config = dict(
    num_hidden_layers=14,
    hidden_size=320,
    num_attention_heads=5,
    num_key_value_heads=1,
    head_dim=64,
    intermediate_size=1280,
    vocab_size=23529,
    hidden_act='gelu',
    norm='layernorm',
    norm_place='pre',
    norm_eps=1e-05,
    positions='learned',
    qk_norm=True,
    attn_scale=0.125,
    bias='none',
    tie_word_embeddings=True,
    parallel_block=False,
    init='trunc',
    init_std_qkv=0.0231,
    init_std_o=0.00437,
    init_std_up=0.0231,
    init_std_down=0.00218,
    optimizer='soap_variant',
    learning_rate=0.00394,
    beta1=0.95,
    beta2=0.99,
    weight_decay=0.12,
    lr_head=0.0144,
    warmup_steps=109,
    schedule='wsd',
    decay_fraction=0.775,
    decay_shape='linear',
    final_lr_fraction=0.0,
    batch_tokens=131072,
    max_seq_len=512,
    doc_mask=True,
    train_tokens=459200000,
    max_steps=3504,
    dataset='wikipedia_en',
)
Each number is 200 + 40 x the weight over its row's rms, rounded and kept within 0 to 999. Layers, rows and columns count from 0. The size before them is the row's rms in percent of the matrix's.

# layer 5 MLP down (transposed), 1280x320, rms 0.1, rows 1113-1133, columns 240-319
095,219,216,162,150,166,243,302,157,132,158,179,251,144,184,197,132,213,155,191,252,188,123,195,270,242,173,224,180,211,105,272,189,152,196,161,195,233,181,201,212,139,246,263,212,268,212,202,155,228,209,224,179,138,200,177,116,228,139,246,104,226,271,164,232,184,123,126,251,197,198,265,173,144,186,195,193,96,172,175,225
095,251,219,268,224,268,202,241,213,232,214,248,165,156,314,184,156,174,126,199,204,219,225,150,204,149,189,155,174,171,179,245,257,228,173,138,144,236,179,148,212,225,197,212,232,155,182,303,215,228,230,163,169,176,165,226,178,154,176,202,137,247,237,281,234,139,263,240,146,242,212,237,144,244,246,311,191,176,272,159,131
103,221,186,235,254,173,177,215,168,234,177,218,222,135,214,228,111,176,194,232,256,176,215,175,224,199,156,277,165,265,166,233,194,250,167,202,215,187,226,277,126,181,223,231,131,209,177,260,144,192,200,189,174,202,205,169,230,227,148,208,217,179,254,193,207,195,220,193,178,269,183,188,244,231,248,140,192,181,233,230,196
111,180,230,136,197,193,126,169,129,185,188,234,162,238,227,295,182,194,156,110,144,188,226,197,258,218,169,175,243,192,156,144,121,221,204,181,162,264,182,232,185,146,230,181,201,237,218,185,208,246,170,211,150,218,290,177,165,126,200,195,175,156,143,217,175,186,209,182,192,202,154,116,231,119,269,267,179,198,94,171,239
125,276,194,224,178,184,223,188,282,227,146,204,172,258,270,207,191,229,263,236,209,185,121,240,147,124,166,182,138,214,197,147,134,163,228,187,162,181,236,260,166,154,123,158,152,164,245,218,131,239,219,233,218,227,236,201,216,217,200,209,174,105,128,160,166,172,253,187,266,195,202,223,188,213,250,179,244,166,251,238,238
097,250,214,242,163,166,187,232,134,138,212,187,178,251,170,171,199,177,270,196,122,262,283,192,175,246,204,214,209,214,142,263,252,165,211,274,190,145,160,158,233,254,148,228,226,131,258,184,182,154,207,355,251,194,260,195,141,121,187,174,166,211,202,188,168,229,163,198,136,174,240,214,228,215,194,149,236,240,226,173,221
099,180,294,239,155,198,186,245,200,172,200,253,302,215,225,203,152,139,164,197,348,169,202,186,203,225,183,259,247,212,174,193,182,214,189,223,221,254,256,229,186,228,190,256,188,178,132,240,135,199,233,172,161,254,139,211,175,218,184,208,144,159,231,143,277,176,204,167,221,184,188,207,225,190,184,176,206,245,154,205,148
103,295,195,245,180,142,87,194,192,194,220,224,246,179,284,170,189,202,234,181,209,226,234,139,155,178,222,186,143,241,278,165,207,235,221,185,215,181,208,174,200,205,159,160,198,226,264,239,258,287,253,171,229,205,228,259,197,203,227,218,141,257,236,227,165,197,216,147,151,206,237,164,161,188,137,205,146,202,200,168,218
096,182,166,194,185,208,235,299,170,214,216,166,257,228,198,243,150,253,205,158,188,251,171,139,250,155,147,166,198,195,179,106,224,267,144,169,172,224,214,213,211,220,257,203,164,233,212,176,182,209,211,160,225,253,204,148,237,125,210,191,196,221,212,221,183,147,181,270,199,175,216,182,156,71,173,267,214,182,210,204,196
095,215,166,183,170,126,196,174,205,206,198,168,331,256,229,140,204,200,186,156,202,169,205,226,222,107,176,178,115,208,235,171,122,176,186,158,160,190,228,200,166,168,223,208,190,192,191,204,192,199,159,267,206,166,243,196,164,215,190,208,292,193,217,158,149,255,227,220,238,269,230,264,239,237,168,254,173,279,267,165,198
108,169,119,243,205,209,224,189,186,240,113,140,116,144,156,300,269,241,285,213,195,152,245,140,200,149,184,239,157,174,168,254,184,142,236,175,138,223,163,182,167,208,162,241,189,180,205,186,207,229,184,203,219,210,242,261,205,228,170,177,183,255,215,266,194,249,200,183,149,177,143,193,245,190,183,213,197,105,251,193,246
094,172,134,184,315,225,258,167,165,195,242,214,186,182,207,273,213,254,215,225,199,239,160,252,174,227,186,205,218,148,152,199,166,211,265,196,208,170,192,146,215,205,227,169,260,233,276,90,240,207,84,278,228,220,198,174,188,181,195,166,133,181,210,172,162,227,186,189,240,131,228,245,214,192,222,214,191,237,111,153,202
107,175,187,192,189,155,220,212,280,191,210,130,167,244,213,280,230,248,246,239,130,206,221,113,154,176,286,194,214,186,207,176,252,187,248,182,223,270,159,231,356,200,201,259,244,112,149,161,159,236,122,223,135,190,209,226,207,139,228,132,139,292,178,245,169,247,206,177,216,249,192,149,261,228,170,256,208,210,182,176,212
112,180,125,234,203,196,145,213,124,217,251,172,136,185,174,194,140,210,120,112,168,214,191,155,93,194,192,198,220,245,203,265,226,225,145,177,214,194,206,271,204,173,200,290,190,171,230,172,192,222,177,156,255,139,148,244,166,190,269,182,278,216,202,212,169,234,208,253,182,251,236,188,236,225,247,165,232,163,137,195,246
117,221,268,195,203,215,247,175,180,171,136,155,152,224,197,192,219,167,172,158,234,171,120,192,183,167,242,155,130,192,270,169,189,168,207,258,183,222,165,228,180,164,149,195,137,232,186,225,216,218,241,172,195,187,270,271,202,191,252,193,169,169,203,99,188,249,224,183,168,211,178,204,185,246,243,266,161,202,247,275,255
092,139,189,203,186,204,160,168,254,177,170,172,188,191,132,241,133,199,261,183,169,269,254,173,162,135,190,256,239,236,189,217,227,225,301,115,307,147,265,185,151,235,161,239,230,281,137,185,211,233,152,150,139,176,209,175,181,207,225,125,199,264,191,214,178,212,156,263,164,152,204,225,130,162,227,148,199,232,188,183,172
092,154,193,146,151,155,185,111,221,171,204,174,187,230,153,243,194,227,267,227,232,214,175,221,178,151,159,165,182,193,234,252,182,216,209,210,221,218,193,196,240,115,213,142,195,193,163,222,187,318,140,260,199,153,135,223,232,157,205,200,281,180,174,155,214,135,213,275,186,229,190,129,152,278,181,109,217,208,212,219,245
091,213,233,180,121,192,171,227,218,164,181,182,263,224,220,181,221,153,130,220,191,188,199,185,206,199,242,191,159,224,186,211,140,190,231,207,213,211,282,133,174,203,273,197,139,154,196,176,181,190,143,214,208,245,223,139,212,178,243,237,284,230,242,141,176,174,293,206,170,161,164,184,251,127,241,140,193,189,182,141,220
097,119,244,196,178,185,223,183,196,217,123,281,136,240,155,220,180,293,244,208,238,171,209,219,201,139,216,216,212,202,124,141,180,165,143,171,255,188,182,200,196,238,180,316,193,203,99,231,202,119,245,216,214,179,229,128,215,191,193,187,277,209,211,162,217,179,124,210,134,143,164,204,194,226,233,176,177,178,205,185,273
094,159,219,191,220,222,164,246,158,107,156,193,176,251,246,215,154,191,160,213,101,225,191,223,182,196,157,256,146,215,184,215,195,253,127,80,242,185,235,208,190,280,215,246,238,169,138,204,199,188,192,209,145,248,156,197,105,204,174,186,134,209,239,181,231,188,186,279,178,172,244,232,228,211,219,252,220,235,292,186,139
093,223,161,223,203,190,204,229,219,211,159,175,155,227,240,222,193,182,237,193,183,243,207,194,159,163,218,223,183,291,224,194,273,175,208,193,208,250,134,218,207,189,269,220,166,143,264,259,169,200,195,160,138,182,200,120,289,167,235,179,185,228,210,233,171,151,154,171,176,199,181,104,248,233,109,209,130,189,165,250,265
# layer 5 MLP up, 1280x320, rms 0.111, rows 1114-1133, columns 240-319
094,214,208,157,228,186,231,177,256,210,108,192,150,225,211,206,178,188,220,197,244,233,268,193,237,212,178,210,225,262,171,278,272,192,160,176,121,188,175,283,189,213,300,175,161,229,199,176,240,193,156,171,226,206,161,204,225,183,164,188,237,200,200,184,187,197,180,216,122,244,176,195,224,214,211,146,178,228,215,218,251
101,229,207,257,191,212,165,248,144,134,249,178,247,229,132,190,142,245,247,251,155,183,226,193,178,114,252,175,245,73,172,162,243,227,148,196,233,209,222,160,226,182,202,178,264,174,202,183,265,150,175,183,177,196,182,196,208,202,176,146,181,222,266,159,218,227,211,174,282,214,238,255,251,157,161,198,192,196,205,99,206
115,117,214,221,278,245,178,232,215,224,186,141,193,166,257,204,193,228,185,150,202,218,251,157,163,183,236,225,148,234,193,273,211,221,233,139,208,194,241,153,238,189,227,195,195,267,245,262,167,193,167,238,143,153,226,151,200,255,178,219,175,184,180,181,199,136,207,152,228,263,169,172,206,147,201,210,125,198,191,245,321
113,187,247,169,164,139,281,169,202,255,171,169,165,199,238,175,177,203,210,234,247,180,205,239,153,183,245,256,177,216,236,157,205,171,162,237,218,162,133,179,243,219,207,186,210,290,261,184,219,223,264,136,174,195,199,198,227,205,159,214,201,141,209,252,242,277,109,194,244,134,193,211,236,259,209,313,195,198,223,205,225
086,166,214,224,179,184,240,164,163,215,179,206,142,231,213,209,203,265,166,210,196,201,227,237,257,204,144,232,199,232,149,195,161,171,297,156,205,211,168,274,223,161,176,225,173,142,243,181,169,268,221,206,188,191,203,274,222,269,223,205,166,137,156,184,223,226,218,193,261,161,231,193,275,256,235,259,206,163,169,284,132
094,194,208,257,148,200,193,184,262,163,190,177,106,221,226,197,140,163,241,218,221,206,198,174,227,234,171,195,233,147,129,199,217,237,162,188,93,178,244,262,241,153,132,271,169,144,147,189,166,169,212,118,246,182,230,177,191,279,283,199,215,221,272,179,202,188,170,173,199,188,158,127,222,265,169,233,208,218,249,236,168
117,146,229,140,208,234,285,186,208,173,245,204,168,198,142,201,237,184,147,233,195,167,188,263,208,257,187,195,256,121,139,242,222,167,200,205,169,247,164,193,220,231,234,244,180,166,162,172,161,119,151,195,173,187,185,183,194,200,178,175,252,133,186,182,209,225,189,258,222,189,142,183,251,174,243,161,240,187,230,227,199
097,192,261,201,239,180,235,175,206,199,275,131,79,268,239,166,197,212,224,161,200,225,244,250,126,248,151,276,213,265,186,172,195,160,163,211,198,270,230,190,271,236,238,134,154,283,205,210,190,256,259,237,229,169,220,279,240,205,196,302,193,244,194,212,69,218,186,175,199,219,213,195,169,164,261,221,273,150,152,131,247
101,226,253,217,219,238,132,193,173,162,164,264,150,242,143,265,151,261,175,274,168,253,181,231,166,225,221,245,233,213,183,223,210,267,197,241,182,182,217,193,161,151,311,249,174,180,180,206,243,205,199,161,148,172,231,155,174,168,203,194,110,209,204,224,269,190,198,214,232,230,192,137,158,191,269,190,225,176,137,178,192
107,204,214,160,227,180,183,238,187,236,192,241,187,227,156,242,172,233,197,157,234,190,197,191,215,196,195,133,226,234,211,199,211,223,172,216,193,213,187,228,201,184,124,192,216,200,173,112,210,173,227,211,241,215,176,208,177,234,252,253,198,298,103,216,217,168,261,158,202,155,169,177,248,124,217,189,279,158,128,237,218
092,204,190,142,260,234,211,203,165,115,220,217,114,180,187,143,210,180,206,185,236,157,262,169,212,165,130,192,227,178,160,273,213,272,133,263,224,209,207,213,152,173,149,185,180,215,195,179,105,156,225,187,222,228,258,215,233,168,253,248,288,323,199,169,198,232,181,198,211,255,272,216,259,214,125,239,267,196,233,193,250
096,215,256,193,193,201,228,224,173,159,222,173,245,243,197,221,198,189,150,191,167,223,229,196,213,163,171,103,204,117,226,177,195,206,97,225,201,159,199,193,182,289,199,149,191,172,171,181,214,183,160,240,201,209,227,207,166,240,190,209,213,224,245,245,164,278,175,139,130,170,210,190,201,227,323,190,215,218,179,199,201
108,199,176,195,200,157,162,115,294,197,183,248,230,217,199,252,269,234,151,183,178,214,171,323,173,225,165,237,224,185,104,202,171,269,147,230,183,227,216,163,202,209,191,255,192,253,199,171,154,257,188,201,205,139,249,172,275,107,205,226,203,279,214,223,186,269,208,168,206,107,187,154,157,229,222,164,191,212,132,210,184
105,287,224,185,252,261,155,173,218,167,215,233,182,191,236,147,246,154,150,233,169,203,243,198,177,172,187,245,200,164,220,137,296,178,130,220,211,202,178,164,210,251,225,189,242,180,223,211,158,216,225,184,256,216,179,127,135,192,179,149,170,233,219,225,276,208,245,152,230,219,210,235,171,160,127,113,170,174,216,229,183
094,200,264,194,177,217,211,149,232,98,148,245,204,203,215,185,197,211,235,182,160,110,155,263,209,177,273,192,197,189,237,222,212,179,229,167,192,230,246,208,243,195,184,153,171,205,175,270,207,179,224,193,162,247,176,222,250,221,142,178,251,196,143,158,157,171,173,190,254,278,222,233,236,216,237,164,226,248,194,237,270
098,160,227,172,183,196,199,177,174,201,214,150,212,233,185,170,226,229,195,186,161,164,142,228,168,214,170,190,198,196,253,252,160,120,137,167,241,209,174,177,160,154,148,215,206,278,281,193,225,182,145,153,241,175,268,191,191,187,216,174,293,178,206,206,274,304,190,193,268,207,209,200,217,210,144,246,203,211,116,255,115
089,165,165,163,218,252,270,165,214,193,217,210,186,242,273,176,204,243,241,192,138,159,129,187,180,153,205,178,225,180,198,224,178,220,147,243,194,260,180,211,183,185,179,212,184,192,197,202,148,232,189,191,119,160,281,138,232,132,143,244,244,109,127,112,190,196,246,182,208,207,251,202,230,230,158,274,239,159,208,242,248
094,192,186,197,160,173,282,185,265,126,228,196,275,207,248,260,244,150,239,196,249,156,172,225,190,214,217,129,190,159,196,172,201,138,184,216,239,219,169,173,194,185,238,215,172,153,218,261,217,197,184,140,168,129,206,235,250,252,193,141,202,206,215,225,131,222,213,246,240,182,234,181,141,242,144,259,189,174,229,202,156
089,228,183,229,175,214,195,185,195,215,238,171,191,223,205,204,264,247,142,258,181,260,221,232,232,220,177,264,186,223,213,150,168,241,181,170,230,193,143,199,188,145,213,215,186,215,229,209,210,198,128,160,268,122,210,140,192,166,249,165,198,177,162,196,111,230,181,235,254,151,205,276,190,218,247,184,92,217,262,256,182
096,176,187,198,154,164,287,180,233,220,212,196,194,308,239,174,211,200,251,199,226,139,206,221,186,202,244,232,254,213,166,187,133,125,273,201,213,230,183,201,230,236,134,234,230,175,199,186,218,136,272,194,172,176,228,177,164,164,147,179,247,154,225,167,197,143,232,200,181,262,152,204,168,147,168,225,214,212,145,222,174